Weights of a small transformer language model: 11 layers, MLP 1536 tanh GELU.
Each number is 500 + 50 x the weight over its row's rms, rounded and kept within 0 to 999. Layers, rows and columns count from 0. Numbers have three digits each. The size before them is the row's rms in percent of the matrix's.

# up: layer 8 MLP up, 1536x384, rms 0.059, rows 1333-1385, columns 0-127
# down: layer 8 MLP down (transposed), 1536x384, rms 0.0467, rows 1333-1384, columns 0-127
up1333 091:535503613521405475472492443403566543466524532485507472529521524482440595419517442447560541490499470520567463456542433391522464452442428482589536499629586486546561502424439489508524552473421533514545465472491467560560445526532519472491531477515479608443465538459553464490498528478538388500462561554463562496428401533458499491435491523477471475498573520567484509415504500510548498397519
down1333 096:499516526494600579466444524550514553507511475471499441586534473537552522493444459550420475515477499491422428484394528465541508420480537517495420439442470437509486450508530495458455529518584525525529469449540451564460471546504537483536421503532527550536554511462419436523526525605565526515617546488409436403534474509556554514495498546538591512564489544514487465531541448518503471359507
up1334 097:467536502558457414564478536455578550465561537506478416515549508527470443552505511587476440558532556574571453559591504526458541435501483458564503538570499483545561432591484482538547605529371436565507618536501412548439458423523475436562601612490533500513552551586556481475548526502548511452494582519557429541571495558435443538502424488491502434489551442453458511428473490566446425463555
down1334 089:541485519499387538437508445526569580557515485482468539547570467555512476550523564424480516488516479508406486458468536484521458613512455439587594461578492497471534517523577509498481516522509469546571372555483568501564585480538569554630517528487488542472509455534540475553493602513417529512486419538462489454445542470533520501570639515465532348541412467488432602496477431547459509490459
up1335 092:434425512362475489575550535420504470421530541437484491459530464471355445480466560515460356514615558546473476438474441512547514480603506467484476592469518508588509563475456510498552481484557493440593522427547556429511465480577510468427415470502498548475494492622407426553557523519449414504498535535563487445446574479476458507482527418570531565586551480453501419548508465467418498474428
down1335 085:539574461513529491576555544449495524488483461477523357491537500508540503445569448541503551564430555515520510514500587510451504555493463434399539528550535543402463515592567430479509537511510511386400536500422502574473533493365549496551490445528444377582487475574445476450497575462520524517482487457554573475579508536482484482512461521491536531478543366486542622544516501569532510543480
up1336 099:475524532453474521358451533601515503503463515590447514527446516424465577481572513503493463467504540554535545536545517509483432502488624457492393539436418490505527494599411536598497526505403506473559441463499526519554469439492486474446604503458514463539518433569396416473472470587597501521476487523483514419496482588447502530427515473573601552532448537497513476558464528516488447489535
down1336 096:545500481525433505563476552478476525445523517447552489543514541516576446472509499464513547546517486469447520503497582559472499510463504460503482453513529574459505535364499619446509510483410546459509491443488497550500519593452552464603475488491516518510530505435559555454551574509449564481558523491422517570385582459486501467649505539502429515536555442470501500461511478492609463480511
up1337 091:518451477463509531475529512558536449472457460436424500445550444500522319532457567520533444528516486465568600441509441520448465539482551482552459491505508541502413414525533466482508449477465468433556508468461479454424530466586571479470526492453582520487572534514373547463422513541432466442466509544541454549503470513505460558509484482511589560534473461394519467411530465634434442516508
down1337 095:532543446487570455467477483453520554496488559526606507467478557547548586555564491554582555513431518562457453577538507502476547427568508536505495506510550545492536500501351522539509549541544446508520511519568467461463581515462464513498412516566505524493439463496560528421567510476592544560609481357453554508473486488605571458594598456513425455425463539475440478515479506499420512585571
up1338 084:430535433430418445497466586428493541536517534456507496616498513551459544581527489480429489502498505493455590534598604472520455524453508517523539504558563477458445477550431485527584563552443457456619489517465466510544511424588405518491535462501509603448437442566481525444544506514503511462458445535511513443515503565553370498481487476481651480538458502546584481498443538489513511497574
down1338 090:481470542514528481363431539478514548513514531510477585506481522470484523486495482471532474523512413486547415492476447491503580401489442527495439569503396414565576466452519513555486447528529523459532492555459352519556467620489663471554580498526501462534593540472623519448503404430526561561423468458478480506485548455500546510460568456563537539491478552523492518493490402579416540448561
up1339 096:555619517481505503383427433447532542470464541513539543512471471507478570428463458449622424426570544520524531454489460439481484531493499454565516457559466418553445538483530574492413495475499391490590556504446497445440539586509579402482467514409496433529642553425432467513524511480540539542519582504496480522616487531474443479464493434527479465439382474529550526556396554466536509464540
down1339 097:526510483486464490518461518540532455539483536506479611474488612541507474549521537513432458498458504453480526464476509448527496561452461456494434513510468470429460479534428555453457469484540458608470498427452503489488509617537422550529503436497479613553474421468492587566453550519448582509512525508595505523560379467402508456504517454563519451491577531617470480497599465497476484497468
up1340 101:459519485501593510494571464497500452536495512548369503488543528493568437496543422546521467484522524555533557448479483476531439555584519554541526513473484499594459395568487532477536508435444506539495534437591492529535577407575539544488532511510527483478361546428332508523462527480504509407519449591465428501569444551454548458500587572528470398464549560352558436490443524442507449547489
down1340 094:491561411456486442494484489588432588389481518519471525525609523507566577466492558480439464580574511536470506510424447531475489460587491462580584587441551466542624513477393472439523501561563491545484382503573494553526586510492494410507547515478487498549527519579561391377544402497454466497558578524508496470513494488454474471557435526524461537505574494578551514502424411509549486467535
up1341 096:514505554520552566521468415461468480558597420544472536491483479456512510493549448443504496514522497556596497489512475501542443523506567466466530483477528424461392494540537531411545553491480424511549611481421490569425427435556470507423503520514482484436510427530540521539455515517455536471464493682493490501538579618539555443431515538516597462411510599574557455455525508546451584433500
down1341 110:545347498492381405499460511414489524583548465578488501475552458586542487390535429479443523538540548481463542485497586452556453422508533519425456503480424525536513484529437452492506474451579522471509453543514586499590509511450507518505506527515545494426477504360467539457537574585622466472435521531529452562523579483533540454426516504532517482486548469538521603403569461515544589474522
up1342 104:501607513444382615610491523559414472404461481510489448470509479423440493442531522522523490525527572533528503531590530563474473513572573375448462519516557455578433485550543483494486485435575498423498514468536454477390553445525467469404561454516532523466442468510504420471456456552523451576546527583457492506492548492518529451555445484525494593539512613532557468499578436578537458510535
down1342 116:513486462460459538424569394444505514453534476510567489472510530517549529560446519458412395484440475451441522489463497444567459450533525563525518469525446544511457505501506528532454584500486532515467519505480426556587489530547503515552434443487626477537391526439436586534500523447556539572500449493581455543614513450493539546466485485517564431536454539583507452459474453586467510533473
up1343 106:452529592452525561585434509408566509529436470565515474556532481558520434518494427400476434454509495493402561517392470455686479448463534545548456551535537481553543488530544482497522522430382439417512479514474458448461486566514483505520565455474484525475478492546576497494506517528585564472571532544539574488564468552449447522468411466523490483511498543566417446552383513545540510528550
down1343 100:586531454527544508442564518481421478456437596516434506552423421425535515461454526519558462452487473473438539433511518572456459513472433516561509534469537524490443471484520481519450556576614497584459521550411456560453484435544533549503485483500405566546438492495386509503409478534475438531506578535481420556511487586490487444535552475470497425608553507454426480493547602504442470491416
up1344 108:519443504512382551503512427427486553333497599535541463528528516502498538557504488504480452544527475507476472540469470501473461503511498430591532473522475517420517481539457585517552541456628497441492480559441481515511569504569368489470483585455499484562458470482482462571497516506509507488445474482398495531545519512474428516454486484500601496517487584518496457526464421576487472519563
down1344 100:462499478461470439488500623519410477450451540538484470406481507451491474496497495447497571408547436444505505495496475518434602593579538494494531532530487457613533466455484492577486447406487502535495546533406513426455422474531560458474483474543524515452483526419503413484539546545515474506508407437442512481466494508486464535524575542500495583563477442540520475529556550430500614483459
up1345 097:472587430477555580643516531566504528423440552461465602461554498561453390521391422489439462577540475571440478477492485502459474557489532592544526472506458452511501511534389512462427488510433456471513510443489451506497584555490528529483427498526480436517523556457415426592560470482477429452456558597536501560519461398565470573542547483499572591442583560498404507462364514484453483552531
down1345 093:526525465560483527478562476389547444581444498590445516534465506443524543454574522551461578537572531382608581489479501572569492540463389497482486448407530527441494517470556511425523538518448448560483421514470453529548566457556560446458485592495524479504490416446504634500498560565450497609463427565455534460455554520520499550470516509503477484533523509473499572551454536530467510524556
up1346 103:516459514522627501539512564528551536488503503473448564529577509489451496530544408585432614512524624541466637481474451472533500427537501527579453573600566379545573417487366419557461485516496529524479461552440472447531461431599505444561494601540400525444496537613458491514455480465491583481513455420534527517519526474450485478486497517531509616454552504383443567527486442490512522504513
down1346 101:600454511564392395533486445383469580534483485509553504538490433569445534445475488559493450470488469532524500487520461380445490426455465475508586496454519444392545449531459542564599540528472480437548525472538410490537433592526566566473590435496471490533411498517547436517548507520541472671517432455476508457509459447507441497582504573515551465594587617435530508516546498552421459416463
up1347 104:440567558481526432527478538458476481477544491560466491490496609503502547426532525462536520548487528462530526477484592486605471459628547474438446498552504517544458475469589441552471476381380413404510534520427380493563431512502518502487530520495538451537588447491576484477523524461488427366451491568533474493536496695602518516499502484518472443448472392483482571517439509464439434473502
down1347 103:387436450456593421435568586463529546574521537445478550429445520502459495577463609491483520454527514465558519528467497480490398484466497610480533581510530563550523539514529630479499553481464578424445508624535451522473465500514466519507513480455475565437487520488494435482528512521400536467497495470546489519535427543526498380453442463468550567552485611365543450499477484511564517525534
up1348 090:538457417391531471517484573530440540493460637542487497501457438454502513530485439630476462437478504500442558490508496473465571459453525423489447475481417503630444528568434623503430467510568538429507562514368543529448482485468470474490468500370392472547429437472420452593505457517519511522580470592555498567467396505448380477538550528435455556595416554527536458430515522485468428502517
down1348 086:508468495561558491451551481433483597517517552510540508551538494603443571471477480466456508558488521552490476484522504533427441540442448516491458486419464553503452477543455567393543527589501498550501506510552450493513484501513401548540466551419514514517569511453473546508461476559527533537553461537574530447464521504566584523499462495433460428533488549589537511452523415537520570510473
up1349 100:551484628355510573505395512405589421431538462479515540503602454533463519433566420407498520510482571475529561525550526474513484492465558452494455546457466506559488502445473481479554498538425399515479567507513500493485494486471541565493499444522416529543569447555531463483596408546434429498573456552454504438505440563444507504504520509502482545484406593526469539625450482484476371438467
down1349 091:479537455605494448429542487677582545521532456436464463521562508507519508500435500553460476533431527505481468519568474525464465494465487502546575481490479484521490470527466558489478443560558466520402473467502491505486483512554501452517441560557598454481512497452546443498492461593495614471587527534539539425471464447511423500604477575469547500564401368534491550429515466549601544540503
up1350 101:513459507488586500476535518491495445505407475535520500431513474488559508582525474482403345467511520535471455549541506456500449500509500484522503490518497529456499413483481466482484529537513506527555533443483483469455519434457461391468523480529527501498515437434464523507546420448548495564507498536589567526567518451460558542489467532568522499514453471367503452576499466534399491417518
down1350 100:531511497534507484503607564467544518549566469455466551535397411460498540429523503507555424563591603577587523498457507539453463477456550519572457504526506437541459490575474528500477465474489543543554470498493499528562564540467513506475466464501548485499468503512517462678530558459372472506414403554454423405469502464454548469489507416542500536511513575653471521509518449512531507510443
up1351 101:570481533590477489478528644475538608535481616540476490421549447542518574499457424519493501533466506561531545447456474471529419472494596528564491581510452406514493528478431499533470582559546561454545448467476525441540441500559417460471437570469477458523494460596534408478377407447496476445395502465508452523463437593476457604486500486431603515512536488600493520512544375514522571492478
down1351 093:506536402446543491536508429475490465483544497502491566434513526511536464474535568459449600485540561534374590449539492511499480595482441346491492479538558533535541455611495514388480462461454489497494576517525469499400502517532433508472516467503593555528482549399520469477511489498499557481497408457450554495495527474527546475524446520558498548502466432473502488448351553495441427573590
up1352 098:394496569475435561559517539572475457428483534459454493492452577529565515519502548571555432509476480562468613473565574484459535488425559427460540541442537477499449480568486528488488528410459498466474436556516481488427482489559455509469528509555521562442543498530478484472460507529556405505419538449542484480466563568440561544456437452421551488449545512447460479621536525545467498510484
down1352 106:577498475527470496492548449557489490520418561511580533526454525420470552469524413532643469393466502532536450537516496449502447464499503527520497452538467422472477507574521548569466492554555536418530454451483442422460497541444491444565524495476528435490456449441556560566559496397530524477485521523537422439478427479513528494563526453501485495494446503436582452468530559520444459474488
up1353 097:483462511454541601428399449519523508430490559507543359507488558501477468525466449578589514497620500506508451528423495483506497369531595397470497571542491446483413402488497470492441513461438524522517540517507563513433514483453494467429494585485500526438533547448479501501500504468455529537488486491512536538473517513602381574486519514520551553522496505423429507513447540468516534489537
down1353 101:450486546518474389591446501486423571495478521546421534557438518492526484542417533445425563564555473476492555519427507523562548439466508596517514501464387445523492547548483502548479544441584503477493536467519499509595464522539465507529482499453439527481565521551593454522395442536605449498509519509475467447566494504492538516535502557519492456408573495514527548564519435393565448539461
up1354 104:502546491493537508520444494383535491626437555507484443545625431509496492499533581469464455605474409434429565622596554450517486519594552525527433530557406518524473495517465502464485514556539433470556410477520567448491605447467490414511466559472464486569483465484408476570442527590427471518459477483648527454529526542427483608466564481514470489498491471454529494582482499568473485518570
down1354 090:506479470482508450418531499438497592545548504504492555521472535515458506530571544437516509489408419548597484489402548493450440530452405448460496482462553483505491534483443488438521485428533565502431529530496498512491476525546491522568474533500614628520511443465459444494459562477566461525505474493446560532414465529526493425556524535497545562531508426474492530506522462493542492537493
up1355 099:488546377466528544482544588461554446480478502483435478576429530446534433522536537516449409540470492548559465479593392516565481515489559493489515551533491503551459480433423400539529497572438513458537473493504518558410551552427540486350548537511583404504522413522530470521452491543465533576435377497511480509521566630505539608412511428475524574535434468440482474532483435446468475430517
down1355 108:449561537481436467391529529604506528496466396518547499492576488576483487457566480595492502495499497491559591487504400579513527447480548460578423433530487527554441519452486507467446542487469521504464473547541512554457548604541517586459558428472530433568475548496458485535509470456450515537518500498557525555350632461460517507479557499514510565555580542518401423436458483492388513459577
up1356 096:491556474505590465517531461465454549557457500489472431508454454439591491487567492471428539474447473585474384477431494396512467537472549529493471511512505543475504533432501504429591486542490473487561503493451453519517489473387511532428460525479553598383460476607530476506497492478465460605468410553571497486463499594516458532433488377519572468504408481428443474523505489486545487576614
down1356 099:513527629568529566505511492547551465578538478540554531474513401515428573531519434524524474536440447475574526464343489473537473390503503486466447541500477519508522515524578471393517489576465490615404528510482492575532498559497532503498503472516533448516547503585519494520486545572500512463482487483433375471533502490422598515506504519524455521491507569586556543428458472558520531470486
up1357 091:495511543483586499458508509427533560438504517441437421454572496486535403502423461379478499514551536557548428478470493539635443500537469534500509454477429490487481429518443456509544557460503442468543443413452526522508455546463452464561535507464601503522559426527448496488580464430472590480443518555509465485581424523552467483464523569547636512479538436576411418471414485476455444460455
down1357 086:489454555525467585510472510546513492422481515576534510523536466456538456536503540559564544493442516416504525529506555514470447536449491416574599520497456522579548487519489501466453454480520452566360555568495407504507483528472588535450466453481406542552460532521499427540461550446544404474530414486555474571477515518468524500442451443426442514580482519492506472462536457471487468511508
up1358 114:543535533502510518568535413415474540531556552535469482510565555461501612487531580497499514561473463552536493549490529500461526446530621451538435500495472501554454531533496525415483603526419515503502514531457572582509470490470469454439501522479476466391497539467598418603493481455550445525504543513586554566467539510432559465512525455546527484426524507422543472475488485466468573522579
down1358 107:496471606519500457402507437554459486532488538466456490498510477376567519493505517378484572471505474435542507536568452551562548542489416469490559543388515469525473497459499433529524490511494505519475644461472507529504482471464496551500495504466504545627524500529491573503573589529541477461495507491450455427465444585455418463541463532581486557356452519491479538431525515486465479485515
up1359 100:448403582509499442622537474425518496445569444572424491442435481485591486462519510535468536445410557489502549498529489448562481474526474496481506499549360442594443483452496527478508582496587420537478471486504477602471481484482558556477496540496490603450478453493571424479542496537529457456454529578551526460511564507534464512477519447557505450594581550455454406545492450552484564455522
down1359 102:611529492547535478462523536520558485449516552443502424524536571520465478543486490468448469604431371473449429516460487480462570491508527430547524433419546544507518447519428476484486555450590432569514585574535527540571514549503481544570512497510543461539553510442441511503517477526559515429369457500471590504349443514474551518484586427516471522411492400470561549428506432538562555497520
up1360 090:394479446534420486490534444536476541410525509568556542482477459548494502474510525555488475473470454445538571605463399466558518490595578472546489525510535488556458523549466493493503478557470494489531521491464473469465506578424413592455493514507544546477334461488479409536439468483557444490592504536608511496468354558482396552555417456438597555480538508440461438444629575420506484456577
down1360 095:479508555488562530555472522484532416464465525480508485514498538521459499472499459527569595590580457502536511521557529557552515454479506400563443387493479482481509422434502481507449525531467525497484410452539461433470422569567511549440454529456515348516517509514500493551428483457511481421464516597409513428457534546522543581453577458501573384526470599499497497460533528555525526493581
up1361 114:573488567455542470556586449388562571478464540516505408489522453483500485592518533574468443516493530562500453520419503527545516521544457550514522519505532505595520518497510477536498510466555464454512519408469492462461476452464558534420553504504472551479455502460522500495534541499398516488540492447527526554543474524524434599448390478381524570542539540406532491477523408489545518571474
down1361 115:489465450515507440505482510507539477449517443486429432527521518493503570495443573470493558505508483564526443390416547487503410574510511482521534479552443523490571487465610521390505417457494508485463491495433564560459508524500561469509638487555449512518474443507476545453467483495529566502412527509498501550566548516431449560495524580477516509511466476545455474531499416490476549549482
up1362 095:552424417590493532550509569496491503523521572493482533484388515425485549513471579613539525516569572489558534614468472562598479449587577450485532547419532426512502494539507465446476525526552585445514516528474497625548408449479518507416520472452472498521493451481455471550541505519447481498492545516538467497536506566562525586531506465443543492478473551498566452517484526567541443545385
down1362 092:459629553512546430431478558478493518536439521481517496473435529482519572407509534425457470530495393523542590493607578500543462482438542460507499478516439497588459505494465552604480528504478539555523518446436485497518510547569406525518589469502535529584559505489441516448451486459524548466455466480487520577415492432504483488497482481545442471545531547591401479490406464457494588409537
up1363 102:507448624508502537421463474427516442492478494584447506447456526450444496475517518545535601493530517455547493558462420484533437534533515456585485538476460449524523495518551546479598518522442512509474517514467431468511494493476581554469479578411493474563431547460518514536520524557496489383474576524536576464519410527512564582486407488380415486526461476547440434437514539547522478469527
down1363 107:535443538436536505515489565495509496491485549463553532421554616500477515509442518436522396544537487586539446366381493558500525479564451480507519554555602478535539526449487469495516528447508419491520511475505556497520541505430467430467537466461485527499566519516543538458638475566489432474514528623441573424390444478593473514502520563616470541432563431461461541487545510504480527578617
up1364 102:464559555539477546503453517445470534440487551596536450510509502481487567465615505493516529513447545487481537512484512406531436551446539481482462482406507549574489450501408534481460542450505535512469491440474530441464566443477562575497494499524515529481489515520502408603545487527490510536516544529508489473508425595524528536488470493556437526483416533527512545544429513528494498464444
down1364 105:574484520486514550512565570554508464575496395512441446504368446494527564468536527482498564483538514539455482482480500453462569562512518481410476463493447452498496455422564519581522544532532528522514520575519487531599548455482470462563451547520549512510458457483489428530553576550531460548485540572469494400518498523537467594569559539450430521469446513466552555562579460536448488525494
up1365 104:546533475477506464573476486470419427561457436466459435547534525488454525471485489486493453580479510486505540482606449569476459508518611443527505604498549478472547511450501509421465449461456464479526527419510488464459550463542459415468537425507459509504424475512482480534515495531492521474584544488572423522531458534463472521510472527460464467481428576547472398505430494550503527477538
down1365 099:455476525542506518465578521559507512600530469547504508568480428478448520487436442493448496492526487489435460563472432475435528563511551498451463549454452493532600547499563505514448465552429453673457425505500562574518498500564504508511481538455515493490458585536411488600377484514433572400457469501476452537507497568528426475494521529519404448561522585478492602523474524467548505539506
up1366 102:505474547429514617480511392534535545443484524514508424475562490501482564515532419498465522507494633519512533467485396456535439499553517527525533552568468488556485482503548466493480501463538453490617484471440445485531468489546541487539495579436386547473497409555515501523429477492490528508461544478518528563393494514481377562492522521538514503380428446506451452546447518504589567527602
down1366 098:443483460557503484516494509533501500484507579464494474510590522499497558536532473438434455487464420493499485461492477571518469407473525590520531529493444517541508506316488519487412537591578601478435429474452491498576445466516500486489455578511499525532486537433531445502505562567534496557500553515511445473536560549508456528506535528507455585460489432632495492507588509468602466458569
up1367 113:562412524462444487517523570449519591415546567569483527440527397487475472484493438449425485544517542599457473519468538602515493500523467449422424544482510480455554510531531564435555505463476475482547454447464516500566509507497464456400481566508478471530386551492520494508508524466439522539490460518485520492557520536520472492380407473567501579476494553400477490534483439601514387386583
down1367 116:467502554500577389519467402515405437553544394516480490514477482492549484454534556492536496455460558487549527557485511366390427449492499474516518475503556454480527462479447557578500608551502571484482482542491522539469424460542507540478466543491530447489628489440504483451506530456486478567568476503448540447495530445398511467546544498491501419552452446562502563568436533533519587580552
up1368 100:586522492553510468468392569522506579511446457518475528506497485553430598416556568534553493499496530447540477466456530481480503462596439434590438516498519496576515554485501512424415522421498552445514404486458506456498510483514510537472545527499454489519478531581462468530539513437564534503465507484521464593521469496555463534489534519558524629597459566522546532497494432483427469442494
down1368 104:616503526478489459584542441524549445496563487554515460537454498463594370518520519563480454535508518559499501498525445481515508503475468559476492534539619444498544455428505434536499544564499510513517562475411516409495508511555479562497517558537619519488396533416459529616513450550519521495449501451394509436518467512509451481476516515514582429558492469514465532550465553466478474480541
up1369 111:482477507511555519436415545521502542420487478517492511421575436542471551498577522501596516517513494463608573507528551493534489414475574592492492466464532505533326529532432591475498490509557471589522523431501511547492514435503496502508424497510552503577504431524483505513497482518517510609487549591546501468523503517652488502488562495537472456581389585546486517521455410504480424452484
down1369 102:485454468543477479429523556495382560481471501458564599485556464597507414574615503467424427525394490548478496525480494487484530513484432530482517371540507528465497446584455537524435560518486513467520505529433454381523561551556451447453441565526475603498437534402511536487476556568418472547536515517461465576439581513507463378435548515469531397492535433469486472492470537554596507473489
up1370 098:562470498496465504496485555477532435431482515489429484500527542534544498569449464456551486445509457430518456458529506439535474405615526478496491517435462518483587460565522500419544499560521452442472493485577398460442657486534528502556456559527638507464509517560494432515559469545483491443424513568487507588520545540496382526530443493566595484522578532608409571538435483461429490570433
down1370 104:468461554507567506545403446460458524510487547515493518524514499508437462519402487585490600610517494455452444490448409497488528453451503543509543502482450509473471515447468543482542457540596478484451464415518505515533495537493545559450487527425392547485545433571485425450441505609519489413477497492487447520559442579501512495529502569453457605478510486475476545445481415504457635427602
up1371 139:521514485510470535441504423474481494498469454499521345499629448550449491414541488506505509451526532549669542483527546479537509502597557421468441458583532480511554432564499518432471549467451528433422500464551410538501529556521517571453443488551550435566497436559517407490599542444592419567468537483541446559550533462511494469506508526481473548512525484517463491524537442431399483498447
down1371 150:461440534500522465561441550490451556533476559598511479462569524535498468465515438452555540438527499512636508548523539475558532488502516525572528501502439550536536430570505465471486516494495499453408509469504443516583551462525458485497515473517532430445545551597448443511451540497579417486392445563537512527576592507433552465542443578539491470526571505541539572465500426485487548456498
up1372 104:617662547543524525492537448464497480475510507572492478545477570454469499580572485489398540519452518436492549527474397458469521541523394512592446491496526515524522373503566512504495560487524480534503546513425490430574545435510536507495493438410535482513475465485492562483522549567459551433528532546523541496538476506525533572541508482505510468528551579516394529411434413569345439532636
down1372 108:485469571511430481522392420546432479538453488504516443517535563500467551474503515509555477549532522571468494437518497574532557463539465504597437482474443515598492605446479482539486430488536500454452500515539469544505528501526443557450517418561517456466480571418464501359547557464546450602483526538456471566405464443596507472515441513495508431432436455523464427585482455461606395588488
up1373 096:500451496398556537475504529462508510460455600506476585485492484460546556477519549463484551414576500569547496525508455498594484494459573589501432574486469489527491487498570473458502494532453436478491503472544468508501491470471551527521344504495472458482607510505513522448472510530556418364497565565530564642544499541514471551560422539433502585484531678456532458560519527430430490495560
down1373 100:538502514527475498552512498516553431467485564399490516570428512547507593470554462535474465424584503461573485535495490475574512494508431430546585493450643417498474478516507594480499496492516427332468478473590500482489525532522509483487475512629449448513463490520505511480519471472490376466485508530375505486516518520478474486488503472515521385489477521601537614412508510569544489491480
up1374 100:577558540486582550538488454503383475439441500518523482448495431559502539544546438478449498463502532559509498528508541490482454503513515533516418573544418500534498495449456532449425568605542530481532487469502427493570521452547460549474440544531473450388532432474490510566485509444439482486553525498510466575446428496514433550469450552427462563370528494414547514493464470473436504540519
down1374 104:512493485478498515462593479480518487545606406536484518452564518451513502508545447565515452492506474569510484581632506578465557496491515464445562494499430420425493466429516446439549544564503467509479469528500455522471475556509492468529541479536467366589498474547499523560500555484493414589368472473462499427573502472558495483547513509469533436609510411511422510536581433456454648508481
up1375 090:525543425505495472520375486486529523407462493491438451587506473564490442536499479511505436483505571546505615502534464543488471561493567505561563565461542498562465537563482534464476595546531451425503491390394455493478531401591484458607517475556551513536430519516463491578422530434534461383528487539503514545533382528485454421475434552448531489469543526478478482517440496529455433473454
down1375 092:480481599472446508459493508525515526540485481515543521461608486525430529563431476567461500556498476542552560482438553533606583533534493419496493520368512482490466554441455443549508548533524498496448405505480511405453465524384524578489525533447483463409446634465535530416493494522535530485530446545502568507525386463420635507435474515491504432458532550482461478470578434470591605552551
up1376 090:549487505511527551513491483456458469466486486604482444456496488497499483539512493476522568426468584441555542442550543459517435522521553550475437435554476381442436407535492473459421475581465581562505543469489503533561525391522558483479525523528432459496463545395466503436503536489549458556497557545485484495543529398519488535453509574425448535383465549483509471535523437547480451533528
down1376 097:467521506486467466418549555553520472557490474529509526486517513389464547495419464457491531443500416482438388492481466510453549445543410436600576505404479461572510561520437504528484538529480514462478534533545549531502442461455457462434563413553492510537561492537538453404457461440467528496556478504402462512438466557583453529448505533556415538524637434548485497500543417521496440518553
up1377 097:523505495493469644545510560429547568412482490540444528497480594593504489504551576549628579586392429450521503499555411501441583460459472530549541469587490456520546515553483509449518547573459436584417479525497394547455434452456655530496497508504514447523524574493517517513442535537435475555460509480466447566497489534618434492411472450548505561497564598441430359429477501515572479533501
down1377 103:471484488531552484484491457526457487516453486530578366492408538476399438454439443495474422498530489504535545543530523456544484463438591492476444487418446608592405507457528476559471562458492561486494494487511466586546516503493472439474578565598542478425611548509513399412461397430636503500547489476563525492474501545485563432601553522543498498533559486575584435520480474540457581504536
up1378 094:579508504399503531542511461426554540480498504574433373561431484536402434426527479455522550507557516496553501438556464483556544417520390418466447482478455480479502523526515535525487421567452540442524585442548474431512457501539479516457547538539431452490491498567463559547471462486501441430498493539515452492449493495535548432463392481516537510555417509485477528494460537464515548598473
down1378 095:451475497527540536480483543469505623554475476511509485510551483499533529480471565530497491514399404489471549474533527403519437472415444410486485369567531539479457486471525526510476585488415529494426433572549482523511565456496524501610501545480612490492478437490470527474576548521505483472491525490490517492502544508419503546510412519544528502462435450463431484511517542437442563455446
up1379 095:494505506457482432480470466487440525488436591517518529454546490528462512541450575511445546621544499584500507425489426469407525559487528506437374492624420517463452479452432461416548494438544538531576591505464560465496439505481489461462493565547550501542506452455478375572543421576437537539510444535588415478520483531501479549449421510420475546474463512488513529563552457521447464493509
down1379 092:538528525508446619499474507450599514394485458479467601498467534503447437390513467576405491471446522491540513503572533544572525529448452486468516584502507500489539535518560570533527541504385489516439485486485461519529454479576566548448502437497478478471531493512447524508434587449509440487508498416492515541676468538497466431586515510553497507465523451437539557497503380545420583511486
up1380 094:636443519519484512449529473533395589474440461453475445545448525498505501622485536544492420461507486505485517479474434572413611493477561465609527487540515508531453508469543449531417637522486458469510486504471450560489623557449399490479564463491487542469477526425458513494469461454473562584455488449574458487519473551459477502617507408487545483400480502460509467476467467515542443418485
down1380 101:532457363540481540506482391470507457526579527527523511566543553514498509493604610509591598480452458434552538417452555461508508498512489529542519496531511445493495611591548615441493417385473464490496534407442437426523508502534518448508420494471495526465529408408546470529558492515560506471525478550484499458516550502424488499422515557526486493470425509471527482527543429512571602493521
up1381 103:464668466533496482491468567432449468526422481571538537609471486505544477468610507450443448582572462541552531464508490459471462530455404590451393532484444465483477556495518555548546591511509503509526462521476471449515582534552493465448471515436567487557445405521364538505500462514548462477522532487485460572482576512510463505516547511518505490507503520414567536527528524486337455518498
down1381 097:501488531447487505558504525441534486587519514443557491424528636417447448467520446498489448454502484532479514589541527500547578471462542575579526404516514405584379568461450458539434514420502469527530516467540510520397493477475515467523481512500570567495468489493463476469403541592457491532477492565532573470420547520484515491452529430510418520459461570464555566431468572529582518515579
up1382 104:528416510562601613541409427496533452428480524426500475489573431503475453605564474557516535474489544467520487526593527450516484462450525503486476557512557579488568440560472554474463486416502606553501483556464396411494479519492478482507519466533474541443510493422449423435519445519539492539536466539577471487468534507522497541512556524473414529530499645519446471459345474596408427497536
down1382 100:437452538519493463393495542555562523509482502566556550443551505561545387472439511565472466501461503468577496579498529482509486437533490559544601487436530479501428556433476581429565503557551452463483502526559520533524483483516445477464519571516475496549523480372615488523463467527480447602555544394407537562487451489467405444506508452588524453451505515532558629517461448446524461428506
up1383 094:568387540492537507585496451531485499536465468524471464582491540441584569477441454536488447451584601525572503505531347484527582496457455427506535512402399374521466447501528516420501599539579450498515492455526510563496429404472510474419399504472507434449521484492483496571507492494526601586493447509491541517566537559459490444391533447482429472500596516491487497561406481561567501511518
down1383 095:547516509563458504444603518371490529430503481491530499484427516584454475554489530537546467581465425446562541491477538471472434480548511506409481545699544545462540559603544434530478484430450471500517505469508402556484434478505474489550498566480516505526480532462523366483492488510472486494588468386519503484506452464463537514635519593502489614551545495516499465462533514544513412457442
up1384 100:496549567477479491374549368458521519450502537495456494503553468404481467493552467487438408530518504574461525501485622431504595506448585462566375490444464524487361445547482516535481507509409498402459507407508500425482495476467574532485375575322505528568495525540520519458501416461539464482444560486446501476518433495559492477525490542503512382451466490559416525501464489519479498563495
down1384 105:463455408553487496608434575446484504608586536429485401470515495468537512547519495507554417592504461480435600470498441535541442553609490520559575511507412429477492444470420603544573516517454452536514474467493502408468506436565518458559460500466527508510505476514499492544438474520479475616496400410461526465458480582487511499493479505491566533512553512464461454590514589432476569548547
up1385 097:530498552477486451467418488565432500555391453511479428577566467450415492631528501536509523503502478492490554507590409491512569573483486497530580565463484460590507490555518506514415499471498559445532633499463516494443534484409423548445489504539444434430541549505462555481544405441480530498465587531509429560534533468434440523494528535491411499406463532561534490545500439495561529513495